Weights of a small GPT-style language model, trained from scratch on English Wikipedia.
Architecture: RMSNorm before each block, biases on query, key and value, tied embeddings.
Training: 122M tokens, 3711 steps.
Each number is 200 + 20 x the weight over its row's rms, rounded and kept within 0 to 999. Layers, rows and columns count from 0. The size before them is the row's rms in percent of the matrix's.

# layer 4 MLP gate, 192x64, rms 0.228, rows 104-140, columns 0-63
116,202,178,178,228,185,182,198,208,199,168,191,200,174,213,179,227,208,196,225,197,215,216,188,220,214,210,194,228,196,255,183,182,188,166,216,216,192,200,199,202,195,217,183,201,165,179,211,178,205,205,214,227,181,147,185,222,169,187,182,180,192,229,229,214
093,182,212,232,206,216,175,224,221,192,197,200,218,223,216,209,170,161,196,216,220,224,195,218,184,199,192,176,192,216,184,223,170,215,168,231,208,220,168,184,187,181,197,178,199,195,197,213,209,215,230,162,213,233,208,199,188,189,179,201,242,173,194,166,223
107,225,189,217,214,176,210,219,194,181,186,166,172,206,189,174,232,196,165,201,165,165,196,187,175,206,191,244,193,211,216,199,194,198,194,193,174,200,212,228,214,218,198,193,170,178,184,221,199,231,219,206,203,219,167,191,217,189,184,213,167,181,209,215,155
088,220,252,214,230,200,203,228,188,197,147,191,204,229,215,198,189,194,228,211,198,195,190,178,218,217,201,209,210,240,195,192,221,200,175,204,238,202,194,178,179,187,173,219,199,196,217,191,171,164,200,186,190,175,223,220,226,186,216,166,229,193,192,198,203
110,198,169,212,201,237,200,222,212,220,213,206,166,203,190,206,210,192,190,174,185,211,199,236,200,194,168,221,208,209,173,200,197,188,203,209,192,181,133,207,171,180,217,214,211,204,236,193,186,172,223,191,228,213,221,155,196,199,178,210,182,208,227,189,217
093,192,215,173,231,202,220,215,164,168,174,176,177,211,228,233,206,188,159,206,200,215,241,236,198,185,206,195,217,220,189,201,216,192,199,208,206,183,186,213,192,192,211,219,260,193,219,197,194,180,213,187,245,184,220,199,204,222,199,188,197,203,190,172,194
088,170,174,183,190,206,206,156,202,190,207,190,204,192,215,204,205,208,215,190,175,192,208,175,191,190,204,181,196,196,200,195,238,197,203,228,151,165,162,212,205,192,216,182,217,172,206,217,206,177,174,240,213,228,160,219,160,217,187,190,223,191,204,211,179
088,207,196,176,212,192,202,205,171,220,188,227,221,216,200,199,237,169,154,203,201,185,216,168,193,180,212,221,201,182,183,197,195,180,205,200,217,174,214,186,201,252,236,182,188,199,233,184,184,193,174,238,197,201,188,187,206,248,192,193,219,186,192,222,216
094,192,220,178,197,211,208,199,222,223,182,175,219,218,183,187,214,172,173,201,171,193,168,194,225,170,216,192,183,181,204,203,199,236,202,167,174,217,229,163,202,212,218,205,207,225,191,207,213,259,165,181,204,182,230,200,199,179,211,202,184,207,191,217,224
098,163,182,220,196,195,205,191,206,191,179,249,194,204,227,205,194,239,233,235,157,211,236,204,188,208,222,195,226,199,203,187,212,211,200,196,198,194,185,202,238,206,190,203,209,188,194,237,191,208,209,188,250,193,180,199,197,230,169,168,187,194,178,203,186
111,197,206,213,226,171,202,197,233,203,236,210,195,221,233,204,178,177,211,197,186,177,166,238,165,207,204,200,192,191,215,182,204,207,192,217,202,204,211,198,219,233,168,220,222,181,149,232,203,182,206,177,208,180,198,193,200,236,198,218,243,197,179,211,211
087,205,197,184,218,184,198,222,174,220,204,178,196,223,216,239,208,180,190,236,205,178,214,180,231,179,180,165,228,176,187,220,204,176,192,196,199,201,182,215,221,199,195,243,205,192,186,212,205,158,192,223,178,209,226,192,172,209,235,160,205,195,221,222,213
090,208,192,202,201,211,231,247,213,226,171,224,238,221,184,185,171,177,169,210,213,174,226,197,177,244,209,244,189,202,182,169,205,173,201,198,220,207,194,204,208,215,203,206,197,209,203,173,189,173,202,171,193,175,226,212,203,174,174,221,200,209,191,196,198
092,201,189,208,217,168,160,198,191,218,183,156,202,200,227,187,218,165,189,210,180,200,227,182,198,201,247,180,190,181,195,198,225,220,177,171,200,187,199,190,196,208,190,199,197,211,237,201,243,198,216,199,197,162,201,202,204,235,228,197,180,234,184,221,224
128,193,164,194,196,164,193,183,174,202,197,181,192,204,235,227,168,194,186,212,242,198,195,229,229,163,185,205,161,207,224,211,194,164,177,213,207,215,188,202,199,165,215,213,200,229,191,220,205,229,204,205,186,224,198,161,213,202,211,201,214,189,175,174,218
085,182,163,236,186,210,194,196,191,223,184,200,184,171,196,173,192,198,149,178,176,200,201,185,194,205,212,213,219,208,225,188,210,221,162,190,195,227,178,224,202,186,209,223,212,186,212,182,171,218,201,206,207,186,214,179,207,157,173,188,165,204,247,203,197
094,199,205,204,150,218,200,182,225,201,196,205,205,234,183,233,207,200,232,205,197,181,221,192,235,204,189,203,226,215,210,212,196,212,215,189,164,198,181,181,182,235,209,194,211,190,169,238,198,169,186,239,212,160,210,202,210,212,191,229,182,215,175,222,225
081,201,207,225,210,169,177,227,193,186,198,207,178,188,230,189,218,225,213,203,195,186,216,169,175,208,246,223,219,213,154,196,179,222,209,217,236,211,214,190,211,216,209,187,205,183,160,208,195,183,192,139,186,211,205,216,200,203,226,186,195,217,214,198,223
091,214,193,192,200,198,216,210,207,206,159,205,188,221,177,192,201,226,160,233,227,183,231,196,211,199,176,186,172,204,164,161,202,194,177,216,222,204,167,174,174,167,191,184,204,147,205,226,205,201,220,192,207,180,204,191,217,189,191,199,194,207,229,225,218
103,193,184,185,232,209,158,204,222,189,205,203,215,230,205,199,174,156,195,202,230,186,193,241,204,207,190,230,194,206,229,189,179,196,212,197,216,207,211,236,202,179,193,174,189,202,174,159,199,192,199,183,223,221,231,188,223,185,200,152,212,222,178,208,215
105,200,161,173,184,193,215,197,199,202,220,190,181,190,179,223,202,196,163,195,197,181,196,207,235,201,175,198,201,173,183,170,205,239,204,177,158,222,175,197,172,209,173,195,200,159,223,235,206,191,199,234,227,211,210,200,176,196,202,171,181,206,197,226,219
082,201,207,204,211,202,170,219,218,235,212,189,182,202,220,186,238,181,179,222,181,179,237,212,229,249,210,198,226,192,176,175,202,188,209,210,170,229,217,220,184,201,211,188,212,193,206,220,192,209,202,190,236,157,207,209,174,206,200,233,173,214,208,207,228
106,238,216,201,185,200,190,206,185,158,192,234,190,170,184,183,203,219,212,165,168,197,193,206,222,178,225,197,159,183,218,248,198,231,192,197,180,212,212,223,188,220,192,190,194,199,206,187,184,217,179,213,239,190,236,194,180,196,192,218,218,206,192,198,234
103,195,187,230,160,192,155,191,202,230,206,236,214,239,210,208,201,153,211,193,201,227,215,203,224,223,185,228,205,177,198,203,180,210,194,172,166,200,204,196,218,189,207,210,226,245,161,206,202,214,192,207,213,202,173,202,227,203,211,201,203,192,188,216,224
113,178,195,169,188,220,195,196,229,188,204,179,165,221,174,222,186,243,186,226,187,174,194,211,219,177,180,176,187,168,189,179,240,228,184,194,208,205,212,193,185,202,204,185,193,183,197,228,225,240,211,221,237,214,195,184,203,175,184,217,201,217,206,177,222
086,192,229,230,211,198,181,208,230,216,204,184,137,200,219,184,218,201,213,184,191,195,215,196,203,228,212,237,206,207,198,216,227,204,204,192,244,168,217,221,193,247,195,204,185,203,175,168,186,181,192,211,200,216,189,214,211,157,202,172,195,195,202,185,223
112,191,177,213,236,190,228,170,223,244,182,202,183,210,171,192,206,188,231,202,194,171,222,229,196,220,195,195,186,184,216,198,188,221,202,198,224,218,177,204,232,178,202,183,219,203,247,208,225,221,188,198,242,221,208,204,174,177,196,202,190,180,181,234,194
113,195,171,193,211,157,233,211,209,171,192,208,183,208,199,190,188,207,198,221,174,221,192,181,191,195,202,209,198,220,228,220,175,187,168,175,223,192,225,242,162,212,226,215,190,215,161,221,198,176,197,194,207,159,181,209,196,230,188,194,234,192,212,175,207
089,194,193,214,211,190,202,195,203,179,173,232,234,195,199,175,193,222,193,165,228,188,213,196,160,179,188,190,187,198,179,187,202,189,206,199,209,229,202,188,230,200,232,166,221,197,215,192,184,188,242,214,222,176,209,209,217,155,199,194,219,167,224,156,209
081,186,203,187,178,186,169,208,183,183,194,219,204,195,206,222,195,188,209,167,177,201,238,237,203,199,201,214,197,179,203,226,222,173,181,162,189,229,213,234,203,176,183,197,193,221,132,194,200,202,199,216,210,201,234,189,222,209,187,172,213,205,231,208,214
108,220,208,190,165,189,186,203,232,175,214,205,168,202,199,204,186,217,196,239,177,206,156,216,245,174,222,205,210,212,190,246,234,209,209,151,204,192,212,235,183,237,213,200,203,188,216,194,216,223,192,206,204,232,200,185,189,210,192,198,195,208,185,200,207
083,205,192,215,188,174,193,211,189,209,174,248,168,189,202,218,170,222,233,180,212,176,166,229,189,195,217,197,203,212,239,196,218,166,199,179,170,201,191,192,179,187,235,212,199,205,218,220,209,207,194,214,193,189,214,237,205,185,233,233,203,202,231,171,210
098,207,212,202,241,198,172,218,210,196,179,216,176,212,165,197,198,209,210,235,225,195,220,201,192,167,184,225,199,235,244,207,193,212,192,174,217,185,215,214,193,220,150,191,183,213,209,212,213,200,231,223,187,236,188,222,204,198,178,184,220,221,208,215,231
083,208,181,209,198,236,226,239,202,221,182,178,206,223,233,167,190,203,208,180,171,205,229,193,173,216,215,182,182,216,170,165,201,186,182,174,190,174,222,202,196,196,205,221,202,192,187,211,231,168,215,171,216,199,209,180,241,187,216,179,170,219,206,213,200
110,184,186,215,204,198,193,209,182,192,209,202,175,191,185,222,165,199,228,193,194,231,237,208,188,209,202,205,212,193,207,206,220,233,213,194,209,199,214,218,186,236,193,183,267,199,173,211,190,198,210,223,178,222,187,179,178,193,140,220,202,211,231,216,213
076,253,186,221,207,203,180,207,225,230,189,195,181,198,189,193,225,197,189,214,199,199,191,187,207,169,157,226,212,179,168,176,217,202,181,216,197,209,234,210,182,190,214,171,200,210,184,193,204,172,218,189,221,223,210,198,226,226,213,209,169,198,199,160,158
106,222,165,185,209,164,181,190,177,193,190,187,204,202,207,197,200,174,182,211,188,201,213,176,198,235,168,227,213,186,187,236,189,182,179,205,202,191,174,199,191,212,218,193,161,221,225,243,210,187,241,223,201,202,196,186,170,221,190,183,182,178,212,169,168
# layer 4 MLP up, 192x64, rms 0.21, rows 104-139, columns 0-63
108,169,186,225,185,196,219,214,202,180,229,202,180,188,232,206,216,169,194,207,223,242,219,197,197,202,211,172,200,216,185,212,219,231,182,202,188,204,217,231,219,222,198,192,199,230,221,229,212,192,225,204,176,142,235,189,198,228,210,234,187,199,200,201,184
091,207,189,205,183,171,213,205,206,179,191,218,214,220,213,158,198,178,206,203,191,178,223,232,215,198,203,223,193,183,215,211,173,192,230,181,212,229,221,195,215,188,208,225,137,222,220,218,194,239,222,187,203,217,203,245,209,202,234,187,198,193,202,180,180
111,229,228,200,215,175,192,188,189,190,173,195,205,208,207,211,253,182,213,178,209,210,212,196,172,242,206,250,228,213,192,204,229,184,225,189,175,209,190,202,207,182,207,195,171,210,227,164,195,221,211,192,198,241,218,215,183,217,202,224,166,202,208,197,207
093,224,216,158,162,192,196,203,181,216,226,218,168,212,238,195,230,200,207,199,205,224,182,219,213,201,200,156,213,191,188,226,193,213,221,197,210,215,184,193,195,182,187,213,209,203,178,208,206,228,180,194,200,185,184,206,224,217,191,256,171,164,178,177,217
097,203,235,205,182,176,197,192,183,160,228,198,186,199,206,192,192,168,177,225,231,196,195,204,240,191,180,171,175,216,218,187,194,186,219,213,201,196,164,193,174,260,197,208,198,242,199,237,200,198,186,176,217,213,200,203,181,196,184,214,198,228,206,205,216
093,192,203,196,188,218,207,156,206,207,226,243,202,211,238,163,192,219,212,196,211,189,221,189,227,238,202,207,197,178,184,197,211,221,225,185,219,211,241,203,186,184,189,221,165,207,192,217,175,218,187,241,175,206,203,211,194,154,214,204,201,218,197,224,210
100,200,217,219,231,187,209,157,183,175,247,215,178,176,190,226,213,212,224,179,175,189,182,210,195,207,190,199,223,211,218,211,179,191,225,218,188,189,226,187,208,230,226,188,214,226,218,203,204,207,162,185,214,177,177,208,159,214,240,200,192,194,176,190,209
094,220,233,214,183,208,191,192,162,226,174,207,203,209,204,187,216,198,199,200,190,185,204,212,198,182,206,189,227,252,223,194,168,191,164,216,221,202,222,234,211,203,145,228,211,199,201,199,211,180,237,171,198,191,176,230,200,203,182,185,186,183,204,220,181
103,232,228,207,182,190,185,197,186,203,216,217,212,201,223,169,187,204,186,220,197,228,166,223,199,220,192,180,153,191,197,178,165,188,219,194,214,185,173,205,213,245,206,181,203,235,213,187,235,221,180,171,189,185,179,213,184,206,220,188,179,195,218,194,236
092,214,204,229,185,187,202,195,176,204,172,197,168,197,197,235,181,185,205,173,201,183,196,213,250,179,195,218,236,210,199,194,214,215,217,193,167,185,171,148,207,180,208,246,159,212,191,192,190,174,206,205,216,169,193,195,185,223,206,185,198,211,221,211,203
095,167,213,209,197,220,174,198,186,214,171,203,182,206,179,246,168,220,210,212,196,203,232,144,168,208,191,227,223,194,201,189,215,192,190,210,166,211,214,223,185,186,231,233,211,188,208,186,230,189,208,191,232,203,187,222,204,200,193,207,218,227,213,180,219
089,176,198,217,215,200,174,188,238,203,194,224,208,170,231,197,212,211,210,217,200,225,178,226,220,168,202,223,207,207,191,210,246,179,177,194,177,200,213,204,240,206,223,243,186,188,211,203,189,197,193,228,213,199,225,245,195,207,211,202,195,227,182,187,238
097,170,194,189,184,192,191,192,205,210,201,223,187,172,176,202,195,194,207,205,223,191,210,213,236,199,191,187,221,199,198,194,218,189,243,246,210,172,203,246,175,157,198,180,222,187,200,221,207,222,166,204,190,183,204,217,188,213,199,143,169,191,190,211,185
111,226,184,217,186,215,220,179,216,217,230,225,173,163,221,193,189,194,224,152,191,194,216,178,181,193,212,168,196,167,183,198,184,220,210,201,225,210,210,237,201,196,181,218,221,194,195,226,186,213,214,217,214,170,175,213,179,192,210,211,203,245,179,200,171
101,218,219,195,170,207,199,182,212,221,212,177,149,158,187,183,211,224,210,190,193,175,207,217,181,209,191,223,194,166,196,208,206,175,178,174,227,182,223,176,182,224,184,173,209,185,168,195,197,228,175,188,187,196,203,181,207,216,215,179,197,227,228,207,163
109,161,229,238,234,219,222,196,197,186,201,191,140,215,182,172,212,189,184,192,187,201,228,228,195,217,213,184,170,188,205,198,201,216,178,187,180,208,210,183,208,196,179,180,217,205,181,220,220,201,234,241,212,211,201,211,216,198,204,196,162,213,204,215,227
103,207,218,215,227,211,155,190,196,178,200,189,198,214,192,211,244,185,196,202,192,223,205,157,210,235,196,216,237,216,203,184,229,208,226,213,184,193,190,201,214,202,178,199,241,147,221,204,189,188,216,203,207,170,170,185,215,218,201,222,193,222,171,195,190
093,185,227,212,178,187,205,215,197,245,208,211,175,203,182,188,165,198,206,229,196,179,202,188,197,239,192,210,207,237,232,226,219,231,208,181,230,213,217,172,178,198,192,206,217,200,210,200,236,185,218,210,218,210,201,198,184,181,244,177,170,229,222,204,215
100,214,211,224,217,196,190,180,174,205,210,241,233,200,207,198,194,234,211,210,214,193,191,187,178,235,178,209,205,208,196,170,231,229,209,190,207,187,202,186,240,182,241,187,191,203,238,195,187,217,238,203,199,200,205,254,205,216,159,206,202,204,203,222,209
105,198,228,205,198,159,223,200,177,202,187,189,217,205,180,204,196,201,199,234,241,186,206,222,175,189,216,196,194,191,194,202,157,222,218,215,174,204,180,207,153,187,149,207,229,181,211,174,194,194,225,189,196,182,201,190,186,215,170,233,209,192,201,224,170
118,191,165,173,186,197,182,238,190,182,179,180,201,192,199,208,164,222,179,233,238,220,216,185,201,181,208,183,179,209,184,219,161,218,200,208,190,221,224,200,210,197,185,197,218,181,231,220,190,224,193,198,190,210,193,168,210,169,209,207,173,243,205,165,220
095,207,200,203,207,190,227,181,150,206,210,196,190,205,180,190,147,212,208,156,183,188,177,178,193,215,194,204,185,196,220,203,166,169,174,218,205,210,199,241,222,202,227,219,217,194,186,218,225,196,177,210,189,187,212,187,210,240,182,191,238,187,178,218,200
098,188,192,245,173,216,187,203,218,233,204,215,215,183,185,205,201,183,196,185,201,203,215,189,195,213,237,209,166,201,191,193,211,196,199,239,150,214,206,191,205,169,185,218,169,205,235,192,170,181,208,151,208,207,210,201,165,222,233,218,207,182,199,215,202
105,198,203,191,174,178,209,220,214,194,176,187,179,165,219,170,213,197,224,193,196,215,204,226,178,220,204,144,169,195,207,201,179,218,223,216,216,206,209,194,179,180,234,214,165,211,192,213,213,202,175,191,204,228,236,191,193,246,177,223,175,200,201,196,178
104,187,216,211,210,210,226,219,156,217,234,184,178,176,187,200,198,190,225,188,204,192,185,206,207,221,208,212,182,236,208,229,187,178,191,178,213,174,202,163,231,238,229,188,204,196,176,197,181,181,159,218,172,194,215,196,181,204,203,164,202,181,182,183,224
088,210,219,221,189,206,173,176,196,206,204,194,190,172,234,151,199,216,191,173,208,227,218,201,196,200,216,256,209,180,207,175,206,186,168,176,191,211,236,205,214,212,205,230,221,159,200,194,190,204,171,216,177,197,214,198,191,185,195,183,208,202,232,178,230
106,180,211,167,243,169,189,171,196,205,225,181,192,221,196,185,210,191,201,181,196,181,215,198,172,203,193,206,188,190,162,172,236,172,180,206,233,213,182,219,189,213,199,200,197,187,178,218,229,164,149,184,198,202,186,185,184,224,221,173,190,194,208,220,188
097,221,247,166,197,198,254,200,172,199,193,223,222,222,203,207,200,195,214,212,196,219,187,221,178,220,185,210,207,198,191,213,201,191,193,205,242,213,185,185,201,175,209,199,211,205,217,164,219,212,196,190,154,204,218,167,198,186,185,239,188,222,182,162,202
095,241,205,172,217,186,196,230,193,215,164,219,219,160,200,208,208,181,208,193,211,185,214,203,181,207,178,162,184,187,199,179,160,225,207,198,231,210,229,229,153,202,218,208,220,176,207,188,206,208,190,187,216,195,220,188,232,201,214,157,194,193,203,207,191
087,214,190,216,256,203,201,194,199,198,220,206,201,199,171,231,191,185,172,218,200,152,198,213,227,157,180,206,205,209,181,199,211,220,161,196,196,214,226,186,187,192,214,161,207,218,217,208,207,233,172,174,205,205,196,233,200,184,218,184,220,203,193,238,201
099,203,217,203,164,211,194,191,210,225,184,185,204,168,192,203,212,232,174,236,183,177,178,184,211,185,202,181,167,192,218,196,215,209,197,145,196,165,182,184,209,209,201,203,193,193,216,216,216,222,207,196,204,191,230,193,160,183,158,220,189,201,225,245,211
089,171,204,181,200,218,173,222,230,174,203,193,209,211,170,183,186,186,212,189,241,212,220,153,169,179,206,186,173,220,181,180,221,224,190,234,192,199,227,204,172,190,194,178,201,230,200,219,197,204,206,214,196,228,185,226,224,226,197,207,212,159,212,201,190
102,204,196,194,184,212,193,169,169,249,209,187,194,220,194,201,201,169,179,193,194,197,202,225,177,169,189,186,169,179,196,210,226,194,212,218,224,241,184,155,240,186,231,197,205,195,198,180,200,177,206,193,196,182,181,196,203,222,218,231,214,216,210,159,186
106,210,200,148,178,187,196,202,220,181,217,195,203,159,201,189,218,207,190,224,182,189,210,160,188,181,173,201,238,203,217,191,194,184,203,215,204,217,197,190,169,218,177,219,195,187,201,192,191,210,207,198,219,194,174,149,200,207,186,213,178,258,164,206,212
099,208,196,232,195,172,199,200,199,194,195,170,209,187,242,187,206,193,209,175,191,190,224,200,214,226,174,205,189,191,176,195,177,212,189,200,201,212,216,225,210,206,190,196,153,204,163,193,201,207,190,218,158,212,190,185,202,176,259,164,184,225,186,165,178
086,176,193,225,171,191,223,185,224,189,202,190,191,209,231,175,181,160,193,188,224,186,186,198,196,187,197,207,187,214,236,186,202,205,192,199,218,170,199,196,151,206,186,269,200,212,173,193,206,188,210,238,198,170,203,193,195,187,187,195,220,213,235,207,220
# layer 4 MLP down (transposed), 192x64, rms 0.152, rows 104-139, columns 0-63
112,146,221,198,197,217,205,246,195,205,173,244,184,222,187,208,177,197,191,212,194,186,187,195,199,186,196,191,212,229,209,211,183,218,208,170,175,234,239,219,192,226,177,201,223,197,210,219,194,237,222,213,176,223,225,196,183,223,198,189,211,197,178,190,178
096,187,191,206,196,228,231,201,209,221,184,223,188,216,200,189,194,179,224,221,210,201,162,172,133,210,197,186,217,200,192,222,215,234,195,221,214,202,162,215,183,226,213,215,208,242,204,231,186,211,218,176,189,214,201,176,214,209,192,223,211,177,184,221,206
112,248,234,212,230,163,176,199,194,177,202,187,187,185,219,201,237,214,206,177,194,241,207,229,218,216,214,239,205,195,188,198,242,215,214,212,170,214,209,215,201,215,181,202,203,196,191,181,208,203,174,184,206,231,213,200,234,198,191,215,199,174,165,192,206
096,168,197,207,205,161,218,225,208,232,206,197,214,200,206,177,174,184,170,189,202,209,196,189,217,214,211,163,216,235,195,191,167,196,227,164,192,205,202,210,177,214,200,219,178,170,205,201,219,208,177,210,193,243,230,164,211,200,206,238,218,235,205,182,188
099,191,192,214,171,206,224,206,183,251,193,186,196,220,199,185,190,208,189,192,215,167,210,188,176,225,180,178,221,195,222,179,175,249,225,179,193,201,224,185,211,182,194,213,191,196,204,192,168,198,184,233,174,184,158,227,187,210,224,207,217,185,207,179,166
097,227,210,210,183,179,206,174,168,183,189,181,193,185,211,196,160,220,215,220,222,212,203,201,172,215,197,198,223,191,220,174,208,202,206,200,199,201,210,208,176,182,186,167,233,253,226,201,202,188,200,206,221,206,215,218,197,250,219,241,194,181,223,213,235
093,179,193,246,211,193,216,213,229,228,167,206,199,230,176,183,229,180,150,179,221,173,185,212,178,227,174,211,219,231,194,186,194,215,206,174,188,205,220,226,218,227,204,225,188,205,190,190,175,214,211,214,200,199,201,194,201,173,187,227,188,219,233,197,196
097,208,189,184,210,177,210,187,212,226,165,179,194,175,183,207,182,160,187,195,247,230,194,190,248,236,205,217,203,191,189,201,221,237,197,212,213,211,229,213,208,209,203,210,186,239,190,190,185,196,189,226,194,231,217,194,226,223,224,217,218,182,223,189,190
091,239,191,198,174,232,199,201,181,182,207,194,205,221,196,209,177,208,209,245,200,207,189,187,160,182,229,254,230,158,198,212,206,205,220,223,209,184,226,215,167,182,182,187,213,194,223,220,211,165,198,207,196,187,188,203,214,213,184,195,189,191,162,198,187
095,202,211,208,181,194,178,205,219,223,207,202,164,175,173,218,208,211,225,159,215,253,211,216,198,157,199,205,189,169,188,184,204,224,224,199,205,210,198,178,198,198,167,215,185,169,194,187,227,179,181,215,175,217,204,198,203,204,181,157,164,214,189,210,186
103,168,218,196,195,199,184,203,197,226,212,210,195,204,201,195,215,210,191,187,167,166,224,162,160,217,223,184,209,217,186,220,154,185,203,206,179,190,198,195,171,183,226,233,197,176,198,175,194,204,158,236,187,218,185,198,214,225,196,213,215,216,217,181,162
107,219,224,176,191,208,188,175,191,218,199,185,211,175,194,204,227,216,210,177,234,219,179,220,213,231,212,177,214,195,186,208,185,175,171,205,192,227,215,174,248,186,172,224,184,183,199,197,211,206,192,192,209,239,191,224,180,193,190,214,196,203,184,236,148
097,181,212,201,190,222,159,203,202,162,202,168,180,199,225,232,193,163,202,201,199,227,193,221,182,183,195,231,224,174,179,207,206,215,236,196,182,176,198,189,195,211,201,181,184,179,224,215,192,171,199,221,168,213,177,184,164,207,222,166,199,204,198,172,227
113,223,190,208,228,176,209,179,183,181,201,173,189,221,205,191,157,186,196,226,165,211,184,181,181,220,150,206,217,221,201,208,200,198,214,216,213,207,193,243,187,190,206,167,234,197,182,222,182,177,207,223,200,210,222,209,210,222,167,217,189,186,225,207,235
102,215,192,198,216,233,241,169,212,201,214,173,202,167,165,170,177,199,173,222,221,203,201,216,234,222,151,204,182,185,212,205,180,167,186,195,173,188,200,199,207,207,192,215,197,212,192,194,254,209,183,195,243,182,206,198,209,182,197,213,212,192,185,203,205
087,179,196,187,209,191,197,208,234,215,188,225,218,175,215,213,233,210,178,214,205,188,210,195,224,216,185,174,177,212,172,192,159,207,206,154,189,240,229,223,192,184,204,228,192,209,189,186,192,218,188,196,207,200,246,195,171,222,172,221,231,226,195,190,213
103,174,212,186,221,192,205,174,239,223,199,184,186,167,163,193,202,217,179,153,226,189,215,209,202,203,198,168,194,212,189,197,189,194,167,184,196,184,218,187,219,196,213,214,222,218,221,184,208,184,203,219,194,210,189,226,137,172,180,198,205,230,179,215,204
089,218,198,198,204,202,217,203,200,186,200,212,212,195,194,239,215,207,196,200,227,206,187,238,253,198,207,207,189,161,222,215,191,227,186,199,216,175,232,181,232,163,169,208,206,192,234,237,193,217,203,223,183,190,172,230,184,189,222,209,200,195,167,211,176
106,210,211,159,203,181,173,185,203,190,215,196,214,205,213,208,230,199,198,161,187,209,183,195,198,204,245,174,210,187,196,222,202,197,191,207,185,181,225,202,210,238,201,239,216,206,234,180,190,182,168,164,185,200,195,211,211,220,228,210,229,252,205,188,177
106,187,203,203,197,210,193,190,200,210,207,196,240,210,224,190,192,173,214,180,203,231,204,210,202,208,183,238,234,220,216,198,190,149,227,223,213,185,186,174,197,204,169,215,200,193,200,186,247,192,209,192,255,217,154,194,204,161,196,205,191,214,199,189,198
115,195,220,183,215,200,196,203,185,218,195,189,198,163,205,198,177,164,214,160,170,187,221,191,264,224,172,201,215,189,221,191,200,221,230,171,187,187,218,183,160,211,199,199,227,193,187,184,215,202,172,195,194,214,216,189,190,210,219,161,219,193,184,220,185
094,196,189,213,213,203,185,225,226,228,201,203,192,231,163,190,201,208,192,210,228,209,203,192,209,227,171,212,184,174,168,192,220,220,215,190,230,231,209,211,199,198,192,189,165,228,217,180,179,194,163,203,194,189,202,183,215,222,166,194,175,235,212,252,185
105,218,194,194,201,202,174,233,206,182,199,239,212,189,207,209,175,202,196,190,186,223,230,213,214,193,223,187,185,195,215,145,151,197,211,181,208,196,197,188,204,197,221,198,163,198,179,200,181,217,233,199,192,212,222,177,152,168,179,206,211,164,204,223,193
101,201,202,188,173,171,200,215,212,181,193,203,206,196,202,204,220,218,231,193,213,184,183,190,168,161,195,190,178,230,225,212,186,216,245,174,190,147,210,192,223,228,203,193,220,194,241,212,185,181,166,165,217,204,227,184,192,187,180,182,204,180,198,196,195
099,205,183,207,180,162,228,162,232,189,189,169,192,191,172,212,184,196,193,205,187,206,204,188,208,193,190,177,222,172,190,175,219,222,218,183,194,223,187,215,163,229,188,184,222,173,199,239,219,207,199,221,221,197,171,186,201,173,172,222,202,246,195,209,193
096,238,197,190,219,237,182,188,205,163,204,192,198,229,214,192,198,207,186,190,181,154,185,198,201,198,228,231,209,210,223,208,235,186,203,220,246,202,186,250,189,211,199,192,170,218,169,215,211,227,226,204,225,215,201,206,203,196,165,219,202,188,188,205,212
113,186,216,225,204,200,198,185,180,175,221,210,172,180,190,215,193,194,185,224,210,213,227,222,198,198,242,192,181,178,196,197,195,225,197,225,212,196,162,223,185,192,200,196,218,204,203,160,180,220,218,229,207,208,167,197,261,177,219,192,195,226,218,190,240
108,236,226,188,202,183,185,183,220,190,187,199,209,192,199,184,193,224,201,183,198,218,154,236,211,230,203,210,200,203,183,192,230,218,218,189,164,178,187,153,218,205,176,219,198,201,213,220,199,180,231,200,191,165,186,216,252,186,208,171,211,216,182,200,189
087,216,196,222,207,172,204,181,196,199,230,180,218,196,219,174,182,205,220,177,217,186,214,238,213,211,186,153,217,229,214,229,195,186,191,210,192,192,227,197,255,182,217,183,203,183,218,185,230,186,172,208,206,195,176,177,167,196,191,212,203,201,168,217,170
087,169,197,187,196,223,222,225,189,243,192,228,210,192,203,184,216,212,175,188,195,165,215,192,226,210,188,192,142,180,172,201,181,187,206,167,202,236,223,184,196,203,208,194,201,186,202,212,195,200,166,219,216,203,222,173,190,209,172,176,185,238,210,222,216
095,209,194,201,186,229,209,183,187,199,245,184,181,186,191,214,194,196,215,209,193,181,188,214,188,157,196,214,198,225,198,192,199,204,204,212,204,183,168,196,201,239,214,166,226,186,175,179,192,157,225,198,187,202,220,229,160,202,174,221,197,153,205,208,239
091,183,235,209,181,204,196,193,174,244,194,188,217,215,212,220,229,186,168,198,188,221,201,176,217,247,161,208,185,215,162,215,190,201,188,163,200,228,206,215,173,179,208,239,200,220,211,179,210,195,205,190,178,180,208,226,218,222,192,213,200,219,201,173,208
106,214,215,217,225,184,218,154,217,192,179,231,208,190,222,207,213,148,186,178,172,195,180,197,173,198,217,206,207,234,204,182,227,222,192,215,209,216,163,185,171,184,226,218,213,201,202,192,165,201,205,206,227,209,189,182,228,222,192,225,197,209,171,203,223
098,191,210,237,189,197,172,211,234,241,170,191,163,219,205,200,226,199,195,206,237,214,179,194,187,212,153,199,201,176,181,184,200,222,179,194,235,222,194,194,198,222,217,234,199,205,193,233,159,207,188,207,182,189,213,189,204,211,200,227,185,188,229,209,220
098,172,178,195,220,207,169,210,214,200,198,226,171,192,169,190,176,195,201,200,157,221,197,190,172,200,205,171,234,180,198,222,236,200,222,198,155,166,185,165,184,208,198,208,229,207,174,204,205,235,213,213,185,203,172,178,195,192,169,193,213,213,201,216,205
094,197,195,218,195,185,207,208,187,184,170,186,218,212,236,209,163,159,179,208,191,185,231,174,175,215,225,194,216,216,215,198,207,194,193,229,218,221,196,215,194,169,213,199,217,226,222,269,161,208,215,211,191,201,194,184,195,218,210,227,187,199,205,224,206